From a checkpoint of a small transformer trained on Wikipedia: 6 heads of 64 (1 for keys and values).
Each number is 128 + 32 x the weight over its row's rms, rounded and kept within 0 to 255. Layers, rows and columns count from 0. The size above them is the row's rms in percent of the matrix's.

# layer 6 MLP up, 1024x384, rms 0.11, rows 99-133, columns 0-63
size [101 102 102  98 104 107  98  98 108 106  95  90  98  98  93  97  92 101  96 100 106  99  99 105 100  98 102 100 107 105  98  94  96 105 101]
[[116 164 113 128  88 143 106 126 160 155 130 143 140 164 124 106 104 160  74 117 138 173 179 184 178 136 129  83 110 113 165  87  45 129 162 110 113 118 177 156  55  68 152 108 176 125 130 150 127 141 119 166 137 151  53  82 116 144 130 224 105 125   0 166]
 [167  86 107 112  49 158 146 126 126 159 139  64  96 122 134 116 153 138 153 117  87 120 118 100 157  98 165 154 148 155 138  96 119 147 116 143 129 105 136 149 193 118 154 113 154 155 133 129 124 128 137  96 123 161 101  82 116  90  33 106  79  57 127 152]
 [ 86 113 143 114  80 112  99 121 103 137 113 130  98 124  98 131 210 139 136 205  86 126  69 119 129 163 103 112 201 176 125  91 123 118 115 160 144 107 153  86 108 128 166 173 148 132 120  90 121 128 145  98  81 127 126 166 148 144 159 119 141 118 121  83]
 [189 100  87 128 180 143 136  85 107 135 124 113 124 142  57  83 173 116  28 111  51 134 150 175 183  90 104 157 178 178 107 157 119 107 169 146 150 102 109 132 112 102  95 120 111 167 170 155 104 123  99 189 179 136 152 144 161 150 172 186 149 164 101 112]
 [178  74 121 120  86 133 120 129  95  74  84 165 159 161  82  97 114 153 171 115  73  69 136 127  79  69 157  89  83 137 177 104 174 169  76  82  98 115  55  67 114 130 165 100 101 146 121  78 130 121 162  79  84 131 112  95 165 133  99 159 144  92 156  78]
 [ 82  69 177 108 132 120 128 134 136 122 150 110 110 183 122 145 181 106 112 134 118 133 119 161 158 117 161 153 126 168 158 156  99 136  65 136 200 116 138  79  91  92 110 124 115 120 122 144  94 124 140  68 128 129  80 165  71 136  96  82 115 140 116 135]
 [131  89 139  81 123  94 148 129 175 166 172  72 114 135 143 115  80 132 136 158  76  95 177 119 160  97 153 144 128 131 123 122  96 119  72 118 126 116 141 149 118 188 151  43 120 201 136  44 127  88 164 115 130 129  75  73 131  73 148 156 128 107  99  98]
 [186  83 114 200 133 149  83 148 132 137 132 135  99 122 140  95  76 100 113 135 145  99  98 155 121 158  70 133 135 147  99 141 110  99 113 102 174 141  96 107  59  91 104 141 158  80 135  87 199 133 109  99  91 125 123 171 134 178  77  85  97  98 151 125]
 [133  70 149 106 114 149 109 118 114  66 135 121 153 114  91 120 146 136 119 103  74 152 143  85 164 140 133  90 135  60  84 107  64 104 105 138 147 142 130 208 101 154  70  62  75 107 158 154 133 158 155 122 116 130 147 126 178 137 140 146 100 145 137 115]
 [ 79 166 172 142 154  85 143 115 128  89 112 141  83  88 157 156 162 187 105 149 134 115  85 109 131 202 106 159 166  86 135 110 153 151 131 131 118 150 145 137  90 107 138 164  82 134 125  96  84 116 156 141 128 164 104 195 111 115 143 141 142 115 107 147]
 [107 142  85 154 178  86 133 104  78 111 133 116 127 127  86 191 127 113 121 106 147 134 148  73 108 138 129  88 119 164 117 171  95 173 130 109 137 142  56 115 120 145 150 171 125 128 158 118 163 175 140 137 154 201  75  86 160 114 152 104 155 153 125 160]
 [133 134 127 157 116 171  93 129  84 148 155 159 140  76 124 180 139 141 167 155  76 192 150 124 123 109 149 129 123 178  98 143 131 160 157 121 108 155 102 157 108  61 168 162  71 159 166 121 150 150 137 163 145 143 193 118 156 153 157 162 144 179 104 164]
 [127  97 158 135  97 151  88  93 143 157 147 142  75  86  59 146 140 128 146 140  99 118  28 104 134 128 159 126 140 141 120 142 178 177 132 120 128 136  52 141 175  83 122 117 121  46 126 129 185 116 149 142 127 159 111  74 128 144 109 138  93 108  99 118]
 [ 84 122 115 164 108 115 162 130  99 141 134 100 113 171 119 148 184 179 112 133 112  95 149 125 125 154 145  94 175  76 147 149  86 119 142 108 161  99 106  80 111  75 111 165  99  88 118 140 101 121 134 159 179 101 125 114 174 181 194 157 179  98 107  81]
 [103 160 133  84 134 142 133 109 171 128 118 102  96 148  99 140 128  76 167 176 133  99 106  90 135 130 116 105 102 149 144 144  64 119 169 131 128 146 135  87 132 128 104 146  27  99 165 146 122 139 110 165 128 113 131  71 157  93 151  99 131 153 137 155]
 [173 177 118 127 146 159 127 168 123 111  93 186 121 102 163 163 142 101  75  69 134  60  73  98 144 136 141 176 145 118  74 126 150 112 133 124 111 135 155 171  84 206 158 139 187 132  79  90 106 133  89 113  87 170 131 128 149  93 168  97 132 162 115 108]
 [ 98 112  97  97  97 124 152 144 106 126 145 147 126 135 103  70 164 133 154 160 106 156 193  79  77 153 128 154 152 169 105 106 150 147  84 144 123  96 131 140 186 168 142 112 107 157 129 160 175 121 131 124 171 129  79 117 167 114 142  80 129 117 117 130]
 [111 147 126 125 143 115 106  54 178 112 101 126 139 119 161 103 115 107 146  95  84 120 149 175 166  60 131 111 148 159  37 115 100 128 127  46 109 180 125 179 112 114 173 151 154 145 141  95  98 125  95  95  84 112 103 111 203 148  79  87 154 156 105  99]
 [113 107 159 125 112 145 129  93 120 147 137  76 119 141  65 113 132 164 149 124 108  97  67 187 108 137  69  55 102 185 111  83  80 126  99 114  93 102  82 148 135 119  85 129 130 157 159 117 150 135 110 108 139  91 158  88 186 123 165 160  95 143 156 133]
 [141 121  99 127 113  98 135 108  84 187 147 123 121  91 117 105 141 139 156 163 161  82 105 111  51 163 128 137 142 158 122 126 145 103 155  74 136 113 142 133 124  33 138 117 108 123 134 138 117 124 109 103 179 160 101 106 128  91 120 106 115  95 112  52]
 [ 83 108 127 173 134 184 156 114 108 115 149 153  49 103 129  94  87  84 144 144 123 137 155 153 126 145 131 139 154 112 141 132  99 149 216 116  79  90 167 218 133 102  93 114  91 108 125 112 168 105 152  76 141 122 123 135  64 132 123 137 138 162 132 138]
 [144 146 131 157 160  92  87  94 141 147 157 160 142 105 112 149 181  70 124  73 118  61 155  87 186 111 153 119 163 126 144  94  68 154 114 164 136 156 114 133 162 127 161 144  63  99 102 123 159 121 181 152 111 133 133 187 139 133  89 138  64 114  76 103]
 [131 143 147 140 136 149 119  95 140 180 137 138 153 148 132 167 133  93 122 150  78 103  77 100  83 147 123 174  93 148 159 151 122 164 197 124 132 136 141 129 156  81 110 130 109 123 188 121 160 145 130  87  60 111 124 166 215 107 109 117 133 190 140 118]
 [167 131 195  85 138 154  72  91 151 194 138 157  98  88 149 160 124 109 133 116 170  74 224 123 167 116 132 113 133 124 178  95 115 105 105 140 165 176 137 120  84 161 142 145  72 108 131 107 175 110 161 105 120 153 121 146 127  90 143 159 198  82 112  83]
 [135 156 164 133 175 158 190 129 106 142 116 124 196 142 123 107 107  70 129 159 129 175 119 178 141 177  68  98  87 119 196  68  95 206 101  60 144  93 117  92 140  80  82 132 176 116 153 129 148 172 107 139  94 131 123 157 131 110 117 147 160 116 121  97]
 [118 103 131  90 188  85 144 171 124 192 138 115 113 139 162 130 142 124 173 141 152  56  86 143 150 130 120 157 149 118 114 138 132 108 143 131 137  97 151 135 114  70 148 153 144 125 107 141  96 156 113 125 162 156 163 223 128  69 136 144 129 153 107 136]
 [149  89 133 173 112 152 165 148 109 125 106 112 175 144 147 135 227 159 164 133 157 102 126 106 160 145 147 137  74 154 134 162  59 129 142 153 155 116 170 105 187 150 141 186 145 124  21 132 100 144 116  88 152 164 153 169 102 193 166 123 100  92 148  68]
 [199  57 134 164 178 136 171 125 123 114 214 120 201 137  76 123  79 160 165 137 126 133  66 101  85 129 161 118 104 127  92 126 136 106 156 141 154 124 158 117 135 124 105 136 144 157 129 177 100 138 130 161 127 189 166 122 125 107 117 163 133 127  78 224]
 [151 125 106 178 165  66 127  95 143 133  83 142 127 121 122 152 136 143  88 137 148 124 134 143  77  95 121 129 137 133 140 134 141 125 102  85  86 142 118 122 150 144 152  94 149  94 154 103 186 159 139 149 115 118 168  65 172 157 137 188 102 133 139  83]
 [131 137 159 149 131 130 146 145 170  77 111 107 139 160 112  66 121 134  84 122 119 177 117 110 189 161 108  91 139 108 183 175 149 165 103  89 101 115 165 100 107 142 182 142 178 142 122  93 112 145 136  90  96 170 167 110 165 119 119 125 147 145 149 125]
 [131 120 153 176 156 147  86 147 200  98 118 121 113 163 113 118 166 108 146 133 134  68  69  81 112 131 142 148 112 136 104 107 115 168 107 101 124 131  94 113 128 135 147 136 117  78 101  95  61 131  94 181 163 154 140 127 166 151  84  55  60 147 119  89]
 [ 99 211 150 119 134  85 152 141 101 121 144 121 187 145 114  81  59 141  73  30  42 125 103 106 149 103 203  84 178  76 146 145 111 157 201 120 113 141 148 101 126 123 125 124 172 160 165 170 108  74  97  67  88 122  88 110 189  96  45  97 184 186 112 138]
 [132 124 120 129  77  79 177 121  93 112 151 137 133  93 105 123 118 137 149 126 129 160 157 189 158 149 176 119  70 125 177 168 181 172 138 121 141 128 187 167 154 115 113 171 100  86  93 116 194  81 109 182  73 104 136 153  89 124 179 168 160  89 139 119]
 [ 91 116 123 179 104 120 151  97 171 200 199 155 214  71 110 102 137 133 151 183 116  93 111 149  67 110  78 134 114 105 171  90 118 107 164  89 136 113 157 100 186 138 133 140 157 148  90 154 107 126  70 125 211  81 122 149 103  58 138 175 131 118 145 107]
 [140 152 156 130 131 187  98 103 165 226 164 190 118 132 104 126 159 132 118 151 150  59  94  81 160  54 125  85 140 135 144 129 121  96 102 120 194 154  82 176 137 150 207  96 136 134 110  70  78  83  97 115 106  99 100 106 106  90  84 179  78 147 153 140]]
# layer 6 MLP down (transposed), 1024x384, rms 0.103, rows 99-133, columns 0-63
size [ 98 102 100  98 100 106  95  98 103 103  97  99  98  98  96  97  90 102  96 102 105 100 100 104 101 100 100 101 104 102  88  96  95 102  99]
[[144 158 118 128 134  78 139 131 177 163 132 148  58 163  95 154 111 163 176 142 139  65 151 152 137 143 107 171  94 126 175 143 116 147 142 188  67 137 144 108 104  45 138 105 143 157  96 169 106 113 116 140 108 128 140 163  89  99 142 116 147 157  70 130]
 [122 109 109 103 166 169 111 126 127 156 109 134  42 142 153 149 145 143 148 153 110  88 132 157 163 127 104 125 143 119 144 107  99 126 139 178 129  98 157 182 143 140  66 117 173 167 102 113 112 132 122 124 156 150 178 154 153 117  88 100  80 122 118 181]
 [130  95 181 139  94 161 121 144 126  72 163 132  87 145 119  75 177 141 185  90 142 131 134  82 129  97 118 120 100 110 133 130  87 122 128 149 226 105 119 136 129 146 117 124 136  58 141 153 135 114 108  87 130 102  95  83 102 146  89 118 140 100  99 153]
 [109  65 122 125 178 139 150 120 108 109 141 130 111 255  79 161 192 115  91 104  91 129 130 155 148  95 133 141 150 196 132 125 125  64 148  94 150 118 143 136 105 142  74 158 175 108 127 128  64  73 100 127 129  98  99 162 154  45 161 138 100 131 102 141]
 [167  95  90  88 123 156 118 147 102 130 116 144 163 146  82 125 120 163 126 109  71  43 177 148  59 107 165 117  92 136 118 143 124  65 122 158 156  63 125  60 129 103  89 152 101 133 109 152 105 154 114  90 116 117  86 128 149 118 113 144 169 142 129 117]
 [103 185 149 101 109 137 132 148 150  92 107 135 151  22 164  91 128 121 149 100 103 108 115 128 147 110 132  60 115 134 114  65 160 182 149 181 121  46 145 218  59 107 137 153 137 130  86 128  81 147 130 146 137 116 126 128 146 140 131 175 189 102 158 122]
 [135  55 125 155 107 103 162 132 130 140  93 129 120 148 105  89 127 134 150 134 171  64 138 146 155  97 146 117  91  60 136 146 125 179 181  94  73 136 111  93  91  87 154 105 190 112  91  62 166  86  87  87 104 167  70 107 136 115 114 166 117  95 160 106]
 [172 133 129 181  58 112 144 121 140 124 130 111 112 110 112 161 102 131 166 164 150 110  45 135 163 198  48  83 114 103 117 135 118 143 136 103 178 106 165 180 118 154 100 109 114 113 143 115 145 101 119 132 112  99 154  89 150 136 173 130 100 169 154 117]
 [101  97 156 137 131 136 111 124 108  85 172 117 145 101 130 131 200 157 112  97 137 119  96 122 145 158 100  80  94  87 116 112 121 150  80  97 143 139 138 153 124 128 123 128 125  77  78 154 169 169 164 120  91  81 110 120 190  73 122 148 151 136 148 133]
 [121 129 131 167 140 129 105 142 159  94  71  97  90 120 107 116 129 121 159 158  95  99  84 126 125 103 144 134 156  80 124 106 160 146 134 144 142 136 116 133 130 116 118  90 118 126 123 149 106 108 125 139 111 124 140 130  82 164 134 132  96 114 136 180]
 [120 126  91  93 184 137 182  55  96 128 161 159 100 139  65 136  95  92 153  95 130 106 147  97 153 110 113 200 113 148 133 124 150 158 104 166 171 131  82 106 109 142 130 114 142 121 137 149 123 151  70  85 139 178 103 121 167 111  83 119 142 132 105 132]
 [125  96 178 122 139 120 147 110  84 136 161 148 146 174 109 111 125  94 163 116 133 113 133 142  91  81 129 156 148 182 133 108 118 134 117 181 155 118 113  96 122 102 102 140 112 172 134 161 100 146 164 132 142  81 133  80  95 123 135 131 109 131 141 176]
 [143  53 179 183  80 115 112 148 143 113 120  83  76  72 130 146  77 146 152 130 124 162  55 106 173 138 144 129 101 125 131 112 176 164 141  99 122 140  68 116 134 125 144 154  86  50 116 103 182 137 144 182 154  83  95 181 100 176 116 130  94  67 128 151]
 [157 124 146 157 113 150 125 161 164 150 203 144 176 115 134 113 120 111 143 169 176  89 101 102 110 123 126  53 155 115 109 141  97 126 165 159 102 132 101  73 109 149 119 162  75  87 137 159 140 202 154 137 202 134 121  73 148 101  88 113  93  93 143 154]
 [136 161 133 135 152 137 107 100 132 127 110 160 133 175  47 152 136  91  89 113 153 171 130  86 181  72 150  99  87 103 134 135 116  85 126 132 144 161 116 135 136  71 156 173  34 117 136 114 157 145 109 163 106 117 128  91 158 117 154 125 178 116 135 103]
 [198 160 206 137 179 130 133 106 144 153 143 172 167  74 135 117 153 152 138 159 154  63  98  36 163 138 115 191  98  90  96 136  94 143 151  73 142 186 156 135  77 168 111  78 119 107 123 127 128 137  57 120 132 176 150 134 119 125 171 162 138 141 102 144]
 [115 110  66 112 185 124 155 171 161 176 163 100 126  92 128 119 165 135 148 127 127 157 201 189  63  98  70  99 122 138 105 132 121 109 149 124 135 134  97 139 167 130 147 100 166 121 135 151 105 149 134 136 153 160 154 124 145 110 153 141 114 107 132 179]
 [148 150 121 118 134 149 134 132 107 109 108  82  95 126 157  94 114 104 127 157 147 117 139 134 184 166  92  91 127 109 127 129 151 113 123  93  71 124 124 109  78 114 174 126 131 116 185  49 120 121  69  80 107 103 141 165 143 102 105 134 149  78 153 145]
 [116 160 103 134 133 111 124  69 135 167  42 126 121 223  69 120 134 121 113 143 142 120 133 185 112 136 178 130 169 131 126 160 142 182 188 104 110  93  90 106 135 144 119 123 111 129  96 142 132 122 148 104 117 114 122  81 115 105 120 174 118  97 160 105]
 [ 77 102 134 144 173 142  70 166 123 118  72 136 148 113 139 133 130 125 112  73 100 145 100 106 178  99 181 152  99 109 108 155 133 147 145 161 184 151  99 197 115 129 142 162 176 128 119 127 109 118  96 158 156 137  78 201  97 114  57 116 117 172 125 136]
 [132 179 173  72 178  85 111 192 100 107 130 134 143 123 147 133 101 102 122  76 171 108 160  99 104 134 124 108 116 104 129 125 157 112 131 110  74  92 174 186 125 103 113  80 117 140 106  89 105 131 157 106 116 125 134 101 154 153 145 142 108 118 147 138]
 [138 129 137 104 129 121 114 126 119 148 137 153 129 110  80 143 119 144 120  58 142 123  94  29 150 139 177 142  98 173 142 164 127 121 116 112 162 132 124 164 165 157 158 160 110 140 196  93 131 152 186 116 131 163 206 163 148  92 106 147 110 150  77 127]
 [171  97  94 122 153 129  87  88 135 182  79 107 122 156 116 140 104 100  65 141 115 138 168 139 159 114 167 167 101 109 151 158 108 129 127 138  75 137 121 109 130  76 105  97  72 100 131 171 154 145 133 101 117  60  80 126 167  76  98 116 152 161 101 119]
 [108 102 114 108 157 191 149  96 164 178 152 166 141 152 176 125 144  92 160  67 130 122 133 123 147 146 134  75 125 144 101 100  88  97 145  90 129 177 122  79 122 139 101 128 141 129 135 138 138  74  94  83 164 131 153 177 117 129 158 134 157 166  71 105]
 [ 74 121 121 103  86 110 117  91 122 106 119 108 143 152 121 164 138  75 132 103 187 165 116 107 159  60 131  97  85  77 153 143  59 143 170 181 146 130 134 137 130  87 143 142 141 127 137 130 140 123 138 164 138 119 138 138 156 136  84  89  66 128 162  98]
 [159 140 123 129 134 123 141 156 125 219 168  83 106 196 103 173 168  85 113 140  99 187  89  83  88 118 154 157 186 111 142 162  76 143 170  88 152 167 107  67  81 149  99 139 168 171 121  86  62 117 116 102 146 175 133 167 130 113 100 117 112 173 149 146]
 [127 110 161 165 135 180 160 104 124 153 181 134 124 101 159 119 136 203 181 198 102 107 117 137 100 129 150 110 130 107 132 169 144  82 147 238 146 187 149 119 138 141  94 175 155 118  99 173 112  94 143 169  72 130  67 110 115 155 156 119 134 132 118 176]
 [165 118  90 114  93  89  77  70 137 136 142 127 184 110 106 105  82 128 132  90 121 127 156 104 155 167  91 107 158 125  90 106 138 141 101  82 116 144 153  61 148 110 128 118  94 125 100 149 126 137 138 158  99 159 106  19 165 151  99  95 178 116  85 132]
 [139 154 133 134  79  57 131 109 116 101 107 177 149 121 180 157 137 131 139 127 125 138  63 111  74 157 138  88 188 140 114 112 120 124  79 102 101 101 127 142 144 143 174 124 124 108 100 131 171 171 117 117  82 149 150 130 169 105 128 142 148 121 128 125]
 [134  87 168 141 152  96 168 113 191  95 121 119  92 108  98  94 103  78  93 136  98 184  92 137  77 174 142  96 135 123 144 145 133 147 153  90 182  65 100 145 120 183 177 137 136 143  71  65 122 142 100  96  77 103 109 149 129  94  92 108 186 142  91 105]
 [105 102 136 108 186 119  71 107 178  82 177 163 127 218  78 171 142 126 169 150  98 117 163 201  64  73  96 131 112 132 115  88 144  88 134 177 133 155 128 181  75 123 135 136 130 139 128 162  88 120 118 171 115 124 151 134 106 195 114 102 152 143 102 117]
 [179 161 133 123  94 175  93 137 127  88 146 174 169 125 139 117  62 134 105  79  36 107 161  86 127 149 222  98 145 110 174 115 139 113 188 146 143 168  97 128 146  91 144 103 149 183 170 131 118 101 164 103 118  96  78  73 110 101  85  80 142 178 127 136]
 [154 105 128 139 147 160  90 110 118 144 104  93 122 115  98 125 123 116  85 145 183  95  73  76 150 113 133 115 189 131  92 131 112 135 111 143 151 180 141 140  73 118 179 100 133 140 137 122  83 181 119 155 159 118 122 121 147 111 112  92  74 148  95 148]
 [135 146 140 153 114  61 119 167 125 135 147 136 120  77 123 118  55  92 116  70 135 143 122  81  27 159 151 121 130  76  78  98 117 141 115 157 139 114 170 126 118 127 132 106  92  91  90 171 163 130 118 114 238 186 180  78  99 114  97 150  96 111 147 110]
 [154 149 120 136 196 169 142 190  87 117 135 144 115 184 107  57  91  57 135 195 174 148 140 175 151 171 109 140 119 139 121 126  81  98 193  92 154 132 146 165 164 184 116 140 117 135 120  98 170 117 136  84 184 119 109  94 103 197  50  63 173 146 130 117]]
# layer 6 MLP gate, 1024x384, rms 0.107, rows 100-134, columns 0-63
size [109 100  98  97 106 101  97 115 102  95  98 100 103  95  97  91 105  99 107 104  98 100 100  99  99 100 100  95  95  97  92  99 104  95 103]
[[142 122 148 128  72  95 186 141 132 184  60 140 173 182 163 132 107 158 144 105  75 113 107  85 181 159 183 172  98 141 144 119 175 125 127  85 112 124 150  71 163 136 118  98 121 191 163 165 120 138 131 105 169 153 154 147  93 182 110 110 140  99 125 103]
 [143 106 108  79 206 100 147  97 118 123 118 119 126  81 122 120 104 138 149 148 114 136 122 108 136 135 176 133 140 141 154 158 115 118 141 115 128  90 124 135 125 120 148 110 158  98 191 121 130 104 106  56 172 176 149 130 136 164 108 189 166 152 128  68]
 [149 135  92  87  84 128 174 132  98 112 151 164 103 102 124 145 172 100  98 148  81 114 106 110 119  77 220 127  84 123 148 161 132 112 127 128  86  82 128  96 101 115  98  93 101 111 110 135 176 172 106 178 113  89 143 141 120  87 128 170 116  72 162  89]
 [181 138 157 159 108 163 156  71  89 127 176 158 127 161 126 104  98 102 144  87 166  95 120 101  93 108  61 151 169 112 196  92 182 119  78 118 110 129  54  69 135 126 144 105 147  74 106 118 136 157 121 236 154 127 160 160 101 124 100 129 146 104 150  64]
 [128  94 133 129 119 192 168 132 156  96 105 162 143 192 157 149 111 100 113 147 128 124 107 114 137 101  69 114 192 125 141  91  97 125 148 120 132  71  84  89 174  73 143 126 173  85 147 138 122 126 141 157 105 111 127 180 116 146 100 134 127 136 105 131]
 [128 107 136 119 145 124 118  92 128  80 126 126  68  45 188 148 150 131 137 119  90 133  75 109 154 226  85 123 151 137 148 164 228  90 156 129 143 160 129 104 161 152 130 126 146 168 131 189 164 116 114 170 149 143 133 137 116 166  91 131  87 174 101 114]
 [141  85 115 164 154 120 153 114 117  91 163 114  41 128 132 115 113 149 135 131 132 145 154 136 116 197 156 110 179 160  81  78 129  91 115  90 164 134 130 138  61  56 191  90 100 134 199  68 147 148 102 182 146 163 122 135 100 144 109 128 113 107  87 217]
 [130 160 147 190  83 105 132 114 120 137 133 147  62 136 126  79  99  96 171 131 158 118 116 122 119  88 130 105 166 123 155 155 135  91 137 102 159 141 181 151 111 126 190 134 161 141 177 182  96 110 161  35 139 128 126 121 107 131 157 128 138 141 200 152]
 [126 101 114  65 142  82 123  98 108 149 162 120 137 128 105 135 128 138 119  67 133 157 132 127 121 164 134 136 170 127 168 189 143 115  83 180 107 132 169 163 125 123 103 143 137 123 114 128 155 144  65  97 135  75 141 154 179 109 113 111 168 203 101 136]
 [133 119 156 120 116 128 168 153 131 111 133  95 125 104 151 175 104 106  69 118  96 125  88 132 150 133 131  90 176 100 130 187 105 162 129 116 145 190 144 104 109 145 120 108 110 147 130 153 104 140 125 193 103 114 157 109 133 116 100 126 129 161  84 103]
 [170 145 133 159 115 132 130 111 131 160 149 108 126 144 147 117 115 102 187 159 123 167 112 140 165 142 138 166 154 172 168 122 139 192 114 119  91 174  96 101 121 125 129  83  82 134 141 107 133 145 133 180  95 113 122 122 136 154  87 169 148 135 120 177]
 [137 154 112 114  88 156 172 103 121 164 141 134 209  86 183 140  81 102 143  84  93 130 165 135 199 101 178 135  96 139  85 102 158  88  83 155  89 122 137 115 111 159 163 174 125  61  87 129  92 142 107 101 104 114 131 116 159 110 145 115 189 151 120 152]
 [166 144 171 178  67 150 129  79 138  82 110 195 172 106 157 143 168  88 111 164 124 143  93 135 137  55 115 108 120 141 184 138 106 164 186  94 162 146 156 121 100  98 101 153  86  53 118 101  94 169 109 110 128 116 101  95 121 136 127 136 110  84 152  62]
 [110 175 112 119 121  97  96 115 166 122  79 150 158 167 190 122 103 164 122 106 114 172 103 139  95 128 144 189 118 103 123 109  86 119  69  92 208 150  81 208 122  85 133 179 172 144 207  87 148 167 128  71 181 112  95 164 113  96 144  87 181  76 131 114]
 [150  72 164  90 135 112 145  76  91 146 158 168 127 153  69  99 105 141 166 128 156  77  88 101 135 119 146 155 172  70 133 133 134 134 149 123 127 149 161 173  67 147  56  89 144 143  73  87 128 176  84  39 124 124 107  73  94 100 112 159 170 160 143 126]
 [131 177  71  92  93 151 182 109  73 148 104 184 140 151 155 112 140 129  89 100 157 144 126  58 165 124 163 124 141 122 125 113 119 189 100 149 130 129 119 118 110 198 123 148 143 103 112 119 149 125 158 147 142  80  95 172 122 129  84  67 105 137 145 175]
 [153 176  90 113 105 110 131  98  71 136 139 121  79  97 132 110 130 140 135  71 171 153 146 135 129 195 181 139 123 109 161 173  92 145 121 129 106 131 152 190 117 113  94 137  99 100 179 143  66 134  45 153 126 116 114 165 161 139  93 139 131 114 146 158]
 [166  72 107 115 153 139 100 163 169  98 133 164  32 104 117 126  77 134 110 152 118 103 109 116 142 158 183 125 120 101 112 121  95 167  83  70 160 168 151 152 138 196 173 176 120  78 192 176  99 183 159 146 148 143 143 177 180  73 111  43  70 133 139  72]
 [159 163  67 139 103 130 132 146 136  52 146 113 122  86  93 109 148 139  97 126  89 161 148  73 131 135 138  84  69 153 167 152 128 163 167 123 119 154 183  87 149  71 247 130 100 166 177 143 149 147 146 133 163 136  87  62 149 166 174  93 121 136  87 162]
 [151 166 128 122 107 120 112 117  79 179  81 135 138 142 143 134 162 107 164 100 137 171 107 165 129  95 139 107 102 114 158 103 159 116 155 131 161  81 165 149 141 180 161 120 127  98 140 133  83  88 120 113 101 157 144 126 175 128  94 136 120 103 157 107]
 [110 148 180 129 127  97 182  97  88 146 136  98 141  81 120  41  94 161  96  74 132 163  79 158 112 115 152 104 182 122 155 164 123 105 145  60 143 145 110 147 132 164 108 105 188 137 163  75 149 148  77 154 156 105 148 167 122 109 128 115 165 102 125 163]
 [ 74 181 144 161 112 107 129 130 172 135 150 170 128 173 158 143 152 148 121 100 175 136 109  88 136 157 134 179 133 183 140 134 160 127 138 110  83 116 115  74 114 133 172  91 153  95 162 119 115 196 108 178 144 143 132 149 122 158 167 105 134  90 137 169]
 [151 197 114 167 117 154 129 111  92 156 175 118 144 188 134 128 142 134 159 147 177  80 141 158 104  77 145 125 160 152  92  77 145 129 133 133  74 139 147 163 167  70  85 122  72 164  93 109 103  79 148 142 105 114 136 178  32 166 181 106 120 140 114  59]
 [132  95 115 155 176 155 132 149 109 116  82 175 156 113 127  82  99 158 133 153 105 168  96 120 145 122 147 101 117 125 120 150 190 123  96 102 161 139 173 111  88 105 171  80 123 103 100  83 155 127 103 143  99 158 135 156 144 139 139  98 131 116 152  99]
 [139 149 166 131 136  81 130 146 142 188  89  90 133 106 168 125 121 125 129 125 184 143 110  96 126  87 199 145 198 145  92 195 138  89  98 123 108 133  95 155  87 133 111 140 146 113  89  80 121 106  67 122 168 103 125 177  74  99  69 153 156 148 118 124]
 [143  93 174 111 107 164  96 126 136 122  69 127 149  97 149 105 126 124 111  91 145 149 153 131 192 114 124 127 130 135 124 123  94 147 198 169 150 119 138 113 109 122 134 112 139  97 111 144 168 118  96  91 120 106 132 165 119  98 121 111  88  74 130 108]
 [183  69 149 152  95 143 108  67  99 137 149 133  84  83 131 103 141 163 106 120 149  68 107 130 117 124 115 124 112 154 113 111 115 102  91 143 109 134 113  70  92 112 142 129 128  56 107 110 100 165 126 171 141 110 144 135 147 191 141 129 192 112 134 116]
 [142  61 159 121 121 138 131  82  84 124 152 148 139 112 161 154 175 166 180 103 108 107 129 108 135 127 118 118 123 132 123  88 137 112 145 121  79  73 100 144  72 148 168 115 152 154 115  69 116 139 118  82 122 149 119 169 102 172  92 141 132 161  96 124]
 [120 124 137 135 140 136 106 116 121  96 118 113 130 138  75 148 175 106 120 152 119  78  66 119 109 202 157 151 167 149 122 136  91 150 121 175 145 112 127 155  67 146  91  44  88 124 140 146 166 110 105 196 119 113  72 169 131  88 100  90 162  72 138  82]
 [145 129 120 115  96 110 136  48 121 112  56  66 152 150  70 122 142 141 106 161 165 175 154 123 113 160 164  90 142 136 120 118  91  91 140 147 152 109 100 113 220 111 174 129  83 131 121  92 125 140 133  87 148 110 132 108 119 111  83 138  77  80 194 104]
 [114 108 110 150 158 205 141 151 132 117 101 115  32  69 140 181 134 126 161 150 118 112 148 131 142 180 117 170  84 129 106  90 172 136 123 129 173 155  43 146 104 148 126 164 117 116 140  97  91 144 143 126 206 150 125 132 101 145 110 168  92 122 105 185]
 [132 140 147 101 113 159 103 160 110 144 126 112 133 155 117 142  98 154 170 161 104 146 142 122 135 103  66 183 150 135 128 158 147 125  76 157 147 122  68 116 141 121 109 122 133 111 145 140 120  74 115 209 136 143 147 174 121 201 176 135 194  85 129  81]
 [154 146 112 123 126 111 109 114 159  52 126 195 166 132  68 129 168 168  77  88 126 111 138  82 125 142 119 139 148 132 154 190 142  97 147 121 161 114 122 126 102  87  95 114  92 139 137  97 201  42 162 158 115  78 150 176 127 187 175 171 162 190 136 153]
 [121 160 108  71  95 105 100 121 108 121 226 116 128  63 171 119 178 130 146  51 128 121 113 129 151 149 152 120 146  82 134  95 132 139  90 106  97 148 144  94  98 152 153 109  46 146 118  63 100 132  56 130 138 138 113 138  95 117 138 127 123 105 188 178]
 [105 161 135 181 106 120  81 139 135 159 142 174 105 136 156 142 183 144 168 150 114  70 146 144 115 122 166 194 153 102 201  78 165 107  59 152 139 141 158 114  52  73  99  69 145 175 104 140  95 115 106 157  95 157 127 133 109 140  70 101 110 129 142 168]]